{
  "n_layer": 11,
  "head_dim": 32,
  "norm": "layernorm",
  "norm_place": "pre",
  "init_std_o": 0.0442,
  "init_std_up": 0.0442,
  "beta2": 0.95,
  "grad_clip": 1.0,
  "warmup_steps": 200,
  "final_lr_fraction": 0.0,
  "batch_tokens": 32768,
  "doc_mask": false,
  "train_tokens": 148500000
}
Each number is 128 + 24 x the weight over its row's rms, rounded and kept within 0 to 255. Layers, rows and columns count from 0. Numbers have three digits each. The size before them is the row's rms in percent of the matrix's.

# down: layer 7 MLP down (transposed), 512x128, rms 0.232, rows 306-330, columns 0-127
# up: layer 7 MLP up, 512x128, rms 0.221, rows 307-330, columns 0-127
down306 085:130097082161093144115165119148133129129150100130138129093159140162107083092138118138135163174104146133139109105158119135123101111101115130107132136145144139122169150094116144088092112131165134126098121096161141093136116118154098126157114102141112079131113141146182123130100117159104129135166090142151137200132107130149110173165156119130121135170150106138155146100109130159141127160105
up307 099:098113111155126151142123156083132162109104160137188147181182135120111143146133146145117148141081127104097135114152146139086094108092111088104134136135142158113147104152134149125157147122118166124126121073119131165140087099149104134112082127090128134145133116096131110161141154128089114148137125118166118109106084139137142139146115177118115117139157176126119129145131153101074138113133
down307 097:125107145118153125157181114151093114150148106137085150146107110166111145141101068148103127140113082103155123119145100124157105120164109097096116160125173123137081192118081136150141129122163175145124090129125098139123110088101173137117159135127130108117129110118158159140120105135143105095129167158124108129113123119154144134145139171179093115117152137116119101142133127129126107147149
up308 102:158121115169130138155145122150160080135087112108087160060048121098105167135109140129093109147112130163081141116111103102155136126151088129130109132161129165184147137099128128125140140101144123154117126096140124151106135127135114117150108135115116124128130144155111135144159137155139091182156118179169147113146137127129103137097126112137152137123102108133133124088137153159141140132163
down308 099:133140106102132103160140139113171152127114137091117150132161127172085143125063128114124139105108120128104086117123161134142125135090129159148131121163147140143133135102069112156134128112142128121135156116058132155128127118096128106137145116108135130130134176091122104122163114139104163105166119159180145106119130132113123163085149153123116132099164134162108105082105151132188097120108
up309 094:101125117162115149106164158196105125134125153092177136138153155173145145107141140124171123138130147130144132136149125145097155165129083140159079146145118108148116105136137164134163148147157125115102102152090117138140117121169128153148114103120129158171104110178153166127113144096135128133121145091116161114145093103131117094108166145122151127141116170130153126107117121098165129095173
down309 088:140122156158076111134114143138128126145093137100103097137102138142081143151091122123137117087135119111135150150136121153114115107148135151095138092121111100155091148080124126109197106156110096137067139142145122115095093147126141096126135099096126089126079099107116098129121112140154107088119112122127151126110156079079115106091144137096114108122097121156079148143133108146143107120124
up310 099:128094104153117145142156107108110151137127138154117123128166077122116069161130167146104156140161164142107127128080109084058120101131130163154154128141133122142155115139172125167136129131167101107095116105133153157129102135117156112127104119137137153086163115130139128126164134129127085142131074116149097112150154153141178135161155111142122108120147122117136107110091137129130111154076
down310 101:092121140104104094185133134156157118086116107094129107136133156123104137171141115122149132141126135149132118108131137143138145122125166115113104146147145156099077120176090133168123149144152139110102104107156127131109073128147124102106141131138168127156102105104128121133111143110160141124152110110113154141121082099127092155129129139122131163131124176177111104175147127211120140105091
up311 094:179102073128119105142123162123154084130129134119134095130129091091100129142150138105109134130158081162167108110136153183121148115112123179163151149114131118146138135128155128127142133097132083128108058086127149150116135099128105116130164151121123152143146119102126133117148171136098123150156119153106092142137093127103168119130131153075136136140118114116174132075152104117156137118126
down311 094:096121136104144148116137142146120102108122106122146110161148179138168146141092103156139129119141116130103126084117105090068193135110140134152138165137156124125132152148123167188165075165116113113082119133134108092120137147113097131106122119097104127103122120170109130093125129155145168129144175118138123092117121098104107099120138115150125087174106125114117095143107117137143163138117
up312 105:158155153108097125098104087101148125135127126172143122163140183083130106128143128124168144134125106124088183099123129121131090150138131094114146131151158153112128094119108086134113154109125098133161099123129156124083087143117106156095157091190132126138125139153146170139154132133092118114148155163147099095107135135136141108121118163107141134151127108123154146141150107110171096157097
down312 104:120173091111119095115116141140139147107150147185121113144092141140129145077124137120150112140137143144125160139149099095106144096122118104121196136146126167183113133111097109110136136127133092099154127116162151112137136138140131112182139115137130144113105171123114170147164116099115152144084118161102164118082132138076150120135162088117150103123116132126100114083093098101129133122109
up313 095:111106148136092141122142141150127099069134156134156135127114140157100174144158122070172136141130108167165151117148104154165136111109116083129130146122096132106146161132151124132190137101160124119151111127167141139154094122102114116108121125093139130113148136164105141128151169162129131137190122131164111153094100119118163110109120117123127104122110113143085103154137174092133107170120
down313 081:119139133135124125129111162127127120155143150147131099104092138152094095127120059092144130201132122155127158159127132132124143111135111118080116161094120136164122098167120124098143118109098110184153111146151150104126101118133119146161144119125142094078109109099136175139112155103181151114113101145092136135142133155139101164093138131130116115144131110099139134134111139143178147137188
up314 095:147119106136104133106157097109141142155089122161136127137167088154110130122145113132114127142132125119098114152163130113154108145136115124122168140123125093121120153088102118184089136113100189117124090113113145114071122098132104141093107103084157099161095108151090156134107138151137182145103138156124134129141126147136095129150144151186134153131167075168119147121141141099117122107136
down314 107:067118169126087106140107114148099116164096077111127110116161081150111118087152133102090111167167133115149152137113108128134102133106122076113132121136130157093096158103147082166138134151155109140123086170126132134103119144125154127154093100130131120114081091154126125091119137138149165121121139099126122106142120136156137163104109153131133112116111087129106122179114131138108086120121
up315 088:108136153136138168102117152114113150116120140077107076108114121128073171163157112101127125108131164118194147125113131141115155146133176121168125149122139121106165135103101113128100123131152139092128109141126146107133136088084118116129138107167069138130090137120113126161108165107132109139061149141132099117138122151102139143100161131144122132101107135116157176131126155130176148147117
down315 091:131158082154108122156135142097163148135151113106141148088086113162140146112145103112106123097074099116173090137144150137115137115144097122140111152143180132130097147166104100117102153112093142136132127083091122111144145125114095086106149149121144129120170138124123129106115149104113090088115092114118126143113154124097153099167117151106106114107129109155096089116138095159122165148079
up316 106:098143132115121138120149067142151123127150143165133137122089151150139152109143134142137143116112123134138114161180086118087135148119149108153107097156128120140121123160144149136109119145161162112141092153107172087164144123154124168142120051151124085170116194126135122106131131142114131155083134087132144132119119108107086118109140095109152121134118097156139099140134104132085124157100
down316 105:123158170111147080154132129127165139132098127163139135157176113128138112105119108116133110173152136124137111132126150122159090148152155127124090093138168137146087122107117172130105116125126114123123132118152142152158121089112116174127166138141113138120151135172101096126133147160124147163122107126160109106103171183098102147121156083047107117115114132119120126105083108144137126092137
up317 090:158138195139155116108126130071164152093152132114105106086168123150084134112087108117124175132139157104133156140112169140125113135125108106100135076139177144061115153122138141139137124131136109120161128110146135126137117109113134118111125114124108153124103128143104086151112093113141118139104127112116094151123117169119116113116179127158114120156109126093131083117157085153097126171137
down317 092:094137092126114145118117110125144152136136143111138150110108112128179097143158158125143114157154120154151115104146102135164167091143117110156117147156119136154167107122118153132147158183125164171124165127138117086093132122119143119141125128151137138174151098061133135100118170141135138151124103173139115116120164151116095090188112144138159128163124144116141169124156157135129153145172
up318 104:160150135119105096140107150140115123160131139120116088111095167123119135119147157115119155133081116124130134121149137128147099137154128134130120082086150132113156102161121136122169141088141122115116126127169075086132156147146115155117151073129077104138172123105060172169138079112136109133149129147095117147139132133109112131123106149078128160162130111145078151151124138140119089136107
down318 104:077129111099118135136145146118088095093137119149155128124109118110104128142112062130122132095119110140124128166126138153116111137141105108142118135078133073159111130128146112182147103132170083121143132151141121143109092100138136152142112125095160141083119163134132122133131141135120103107163094088145135136094178120099129178178116170137144131131173140112148110098115146112139188135132
up319 101:168109126127154156128122140165077115138120146127161082149163140124097130120156112098114097132144174118136153121163119138172084109084098143117125134133135146147113168112185156139146126120164127181146167112132077095129164134092116132108147119139117108172172141123104097157134132080117105110134142143137130115120114123098106059148112131121107157141132111136125137139158101113129115114154
down319 104:120170137144105137181141162152129155130105103102143112150118103106124064149102098138183141131114094157131126156109145110100139132097140118112141102145109176153120125120139098147147153115111127093147064138122106123097112139117071127168160130182110143043125096107108128112152130110106129115103129122101134149148117136128124152124099113133111133171141128155117116107127131099139156103124
up320 096:130145161118105146133131131089121162147134133132129101092193132097111144125140189133111138100122129132134177106138096160146090133083092093125144132112136092139111195112124115162094100134151114154135113159124135141121097122125159154170133119154122135140117098133145098123134109093120117157156131132147164152138188150172126114116151152104122075103127155117115161107110106129150117140088
down320 093:042106106137162089125093148152155096118154100154100134117112123127121153125107121140125100091150136106132104170141133075096148125121122118081084181165122148139131091146128146138155143131142113122068101132172138114135170138160098126149138100152118124123141121133100139136138111108121167110116115148124121169156116089132146116120151106147159140132100127103109075130145160128105120103115
up321 109:132126178184119119144114129096088129108169151157146100139147115151122137126113136104100101146165117167149108080130171129158133100108084160164156105113108128135132146119132150164099145130147092101145100125109113114171115111097132154143132120140134190131150173104087130122132115113174120165134172118121130154136119146152140128160115169118142140100157118119129118105107133125136093130068
down321 095:192125140072141109148172128117150155131090092137160151115158119172107131152136151132139102123127154146102121123122101134122100156139140118119110148127126126117117163116110127126110120173159192131136122139150116137115116137133120091100129125178110144137119095141178117118082118125131148124150130125132155137106136172137102136155184111161142144175132061088099163148109165134151125104137
up322 101:109089091125140127107114133140131119103149159148154095100143166144117091128136128099155124110137112164130128168129145154144171114120136126131148138155143136120182170104112151132156104129092115137184099121143071160132141140114096108157111089085119138129095155152136114191146118117118168116090109117140134130123124093091120117168144148113114149136141143109191176097111117137126123096125
down322 114:151157129154158126207131188089132114149116144119083113142123140151182190118109124122142109135083159119100129130156153113118110143117119134138097150151129101111072161159134118129129165144149173132145101099127166112157097113134137125141138134097094130105147165090116171127141128139103110142110109077105114122141143130109110154109122142144139093130103119139121115129107103130131162158156
up323 098:104151131174146111126124116145111101114142106152173147089092136115129111096150105125116155123149146126144167142120179089137142154159110124060107164116096142121144204116132136102155131169124136151118144149124150137106139118155102136143123112101113085110099117136146168145084118117165170190127127135139112150129121126131114158087099130112122157126130113107195130125148129139113131142129
down323 095:166119129114087123132118112130125119109124170134165132164135127150122134143184180134154125117110062109135112131117157153115139133160087120149138130142200135147101147121150168126132141151110138130108100063144130117124135131091183107117127195151090139146160101148149109133147144141142134148159114134099133148117101127105143119159135108088138099137175132128119138134118118148121164083135
up324 096:116113140153142128104158113146141147125143177153118151124116094150088123177127146093109140078140135107089147161146137102096118162105125096099136100160144108115147113145140112101141156151143138046098117169141130121155107144132116137153107106135110133096110100117117093118137110125173120117156111123128088146153108139118135147077142145100122108156129172106152117115142089159103145158077
down324 088:120124116110112083126114163139129149124109159115137133129116113133108161146129086109122136047103114157123146063150128129113115177094121166150131098131141128094134123148123156146185166136119120099150068133144096136076095150108135112133152126142142131134113097142159133156128132078160162140142108112129112100116112131141177098099129150130105148155110158135093118147128143094162130133148
up325 104:153140133159146111114208181139126090075133118179113143118150140159135111115164111088120118150126120142148151118149187139124109132132116114125088136119095131156142152130137121126131120106109122181101117121133138143133181130115095135124125116142143117157118100148144183092136133050139145131116138127129104130157100120124125111146144131111146103159166091120143134072136134089137106155125
down325 106:143129107106104096130134090079148140111128098138139095136098104127150140137108083174118100147125134097135121119125136162110110134120127197082151131155115182109129127144141152148100133089115129135102129138101103145111144134090128081108128123085156113130126126179156120139141113118087140118137110113118109151122104115087106088151150161107102172145142144166104189131127128120092089151123
up326 099:152036173121147095106121113178103156161102091139091135148153147145091139087112126164111103155142136138133137125157105133181122149111122117131131141132101142125126120140110085102120154095145134120118106173121122125120115092141123156138100165118118122162135102121151176148091103115103129139108106135139102055137137129125113152179121120108119133140135135162118142141119115092134136121095
down326 105:124126164127107108142155129141144119155126104101092143178161121135112167113092116119112128123096135092103150137088123106106103102148132134099151109120129138125144084124079152089130187109090117096119114120157077095116090149128087118138135064127110089116134150119164133114122085189130151141133140159116143184113138107159121140128146146113109130151117141093091156134113130117135125113107
up327 097:118151137127143111109125146136113150145123137161181116089166194147106123127155148110139142086146129128137182130159123163138122114103145122150092152164147131131127129160115125123156144114153169123122114102092096121125143112108104130068156159132105166104130121122145102130110119090176136157108151148118125123165136110125142089139077199127108136160111135134121159130149115180113111094129
down327 105:145119156152152111169110144151093092098146149137100139160129159119149157141098124106116128082125166117096120144118110116139125143155172126155165155118102107160163114142124103132141171110061153132118137127112123173158152138174115121120127122119170127101148132122160141184152181087153087133126141103146156124116144121134100146117148145158163129111128131141137149113125095132147162102077
up328 099:092121110155119131147118138149129067142136158127168152123119162098183124118126149093148106133141131134097116120124100146112096151119103109104126139146160106118138106165095089142110114134103143127091187115150137128122116155122128127094142123109158147109174092111140118119106184142127148173128088167105124171154156155142103102150138131139125111136151170157100132107071145106127118110086
down328 094:129159112126067120105148154136097142109106173131122111114170166129131137112129134121094101122101131123118121120138133126147147097086152181119111118129116131191091128116088120103094151131098121102134114110120100129131108146103109115171101115148107097105141130158114102103143131140115130090140116148115136177149139154115140155121160160065153123125123155170086094152147114089144161089095
up329 098:128132130123092086152116105131065137132120140164105134116163159106098079112166102092135117152126107088131148110150144146147103135118136126167139103129136148116109164131132162171118115119177135095128156116152141107155161102114129123133117093154081116138162166083114134131153139110162087122108112179100117118153143162142103166109115141102135129126149125109170121126113115115125175081106
down329 098:175121149174109103147116144095172195084097113125169106143122125131167154140100106114133171091117133133113135135085095143122122143120159129120127148130116153100127119123099139112089125120149133140122164164141118101100110127179144095091117083089156128143128149116158113128051150129134118118149127162139101146131138119100112123132136100141119143104117137125099138183147147168119124129099
up330 095:090086118134106114176090108122133082156088126094169096096151155152112102135114115121150090116084175137182154141145107143123170115122162080093117117154161112098169102117091167137102123138117142107130105111142130140146143168155136122100131113148141141146132133127125146093128116132123121144166136122174095102117134141112105134144138143151130119187105144081130122127121166139146105123127
down330 104:127137177171170130140124139135112101148151080126154172114088096104145095141100127149122174102102179144104166177137119125147141133108125081122108184100103113104095107160107137154106165129118125097131116128131135141131155121139109079126173130150134167139104114120146130120149067116111126132093137093132121147135152107137162121173085124123147136154117122127104132108107148137139112153148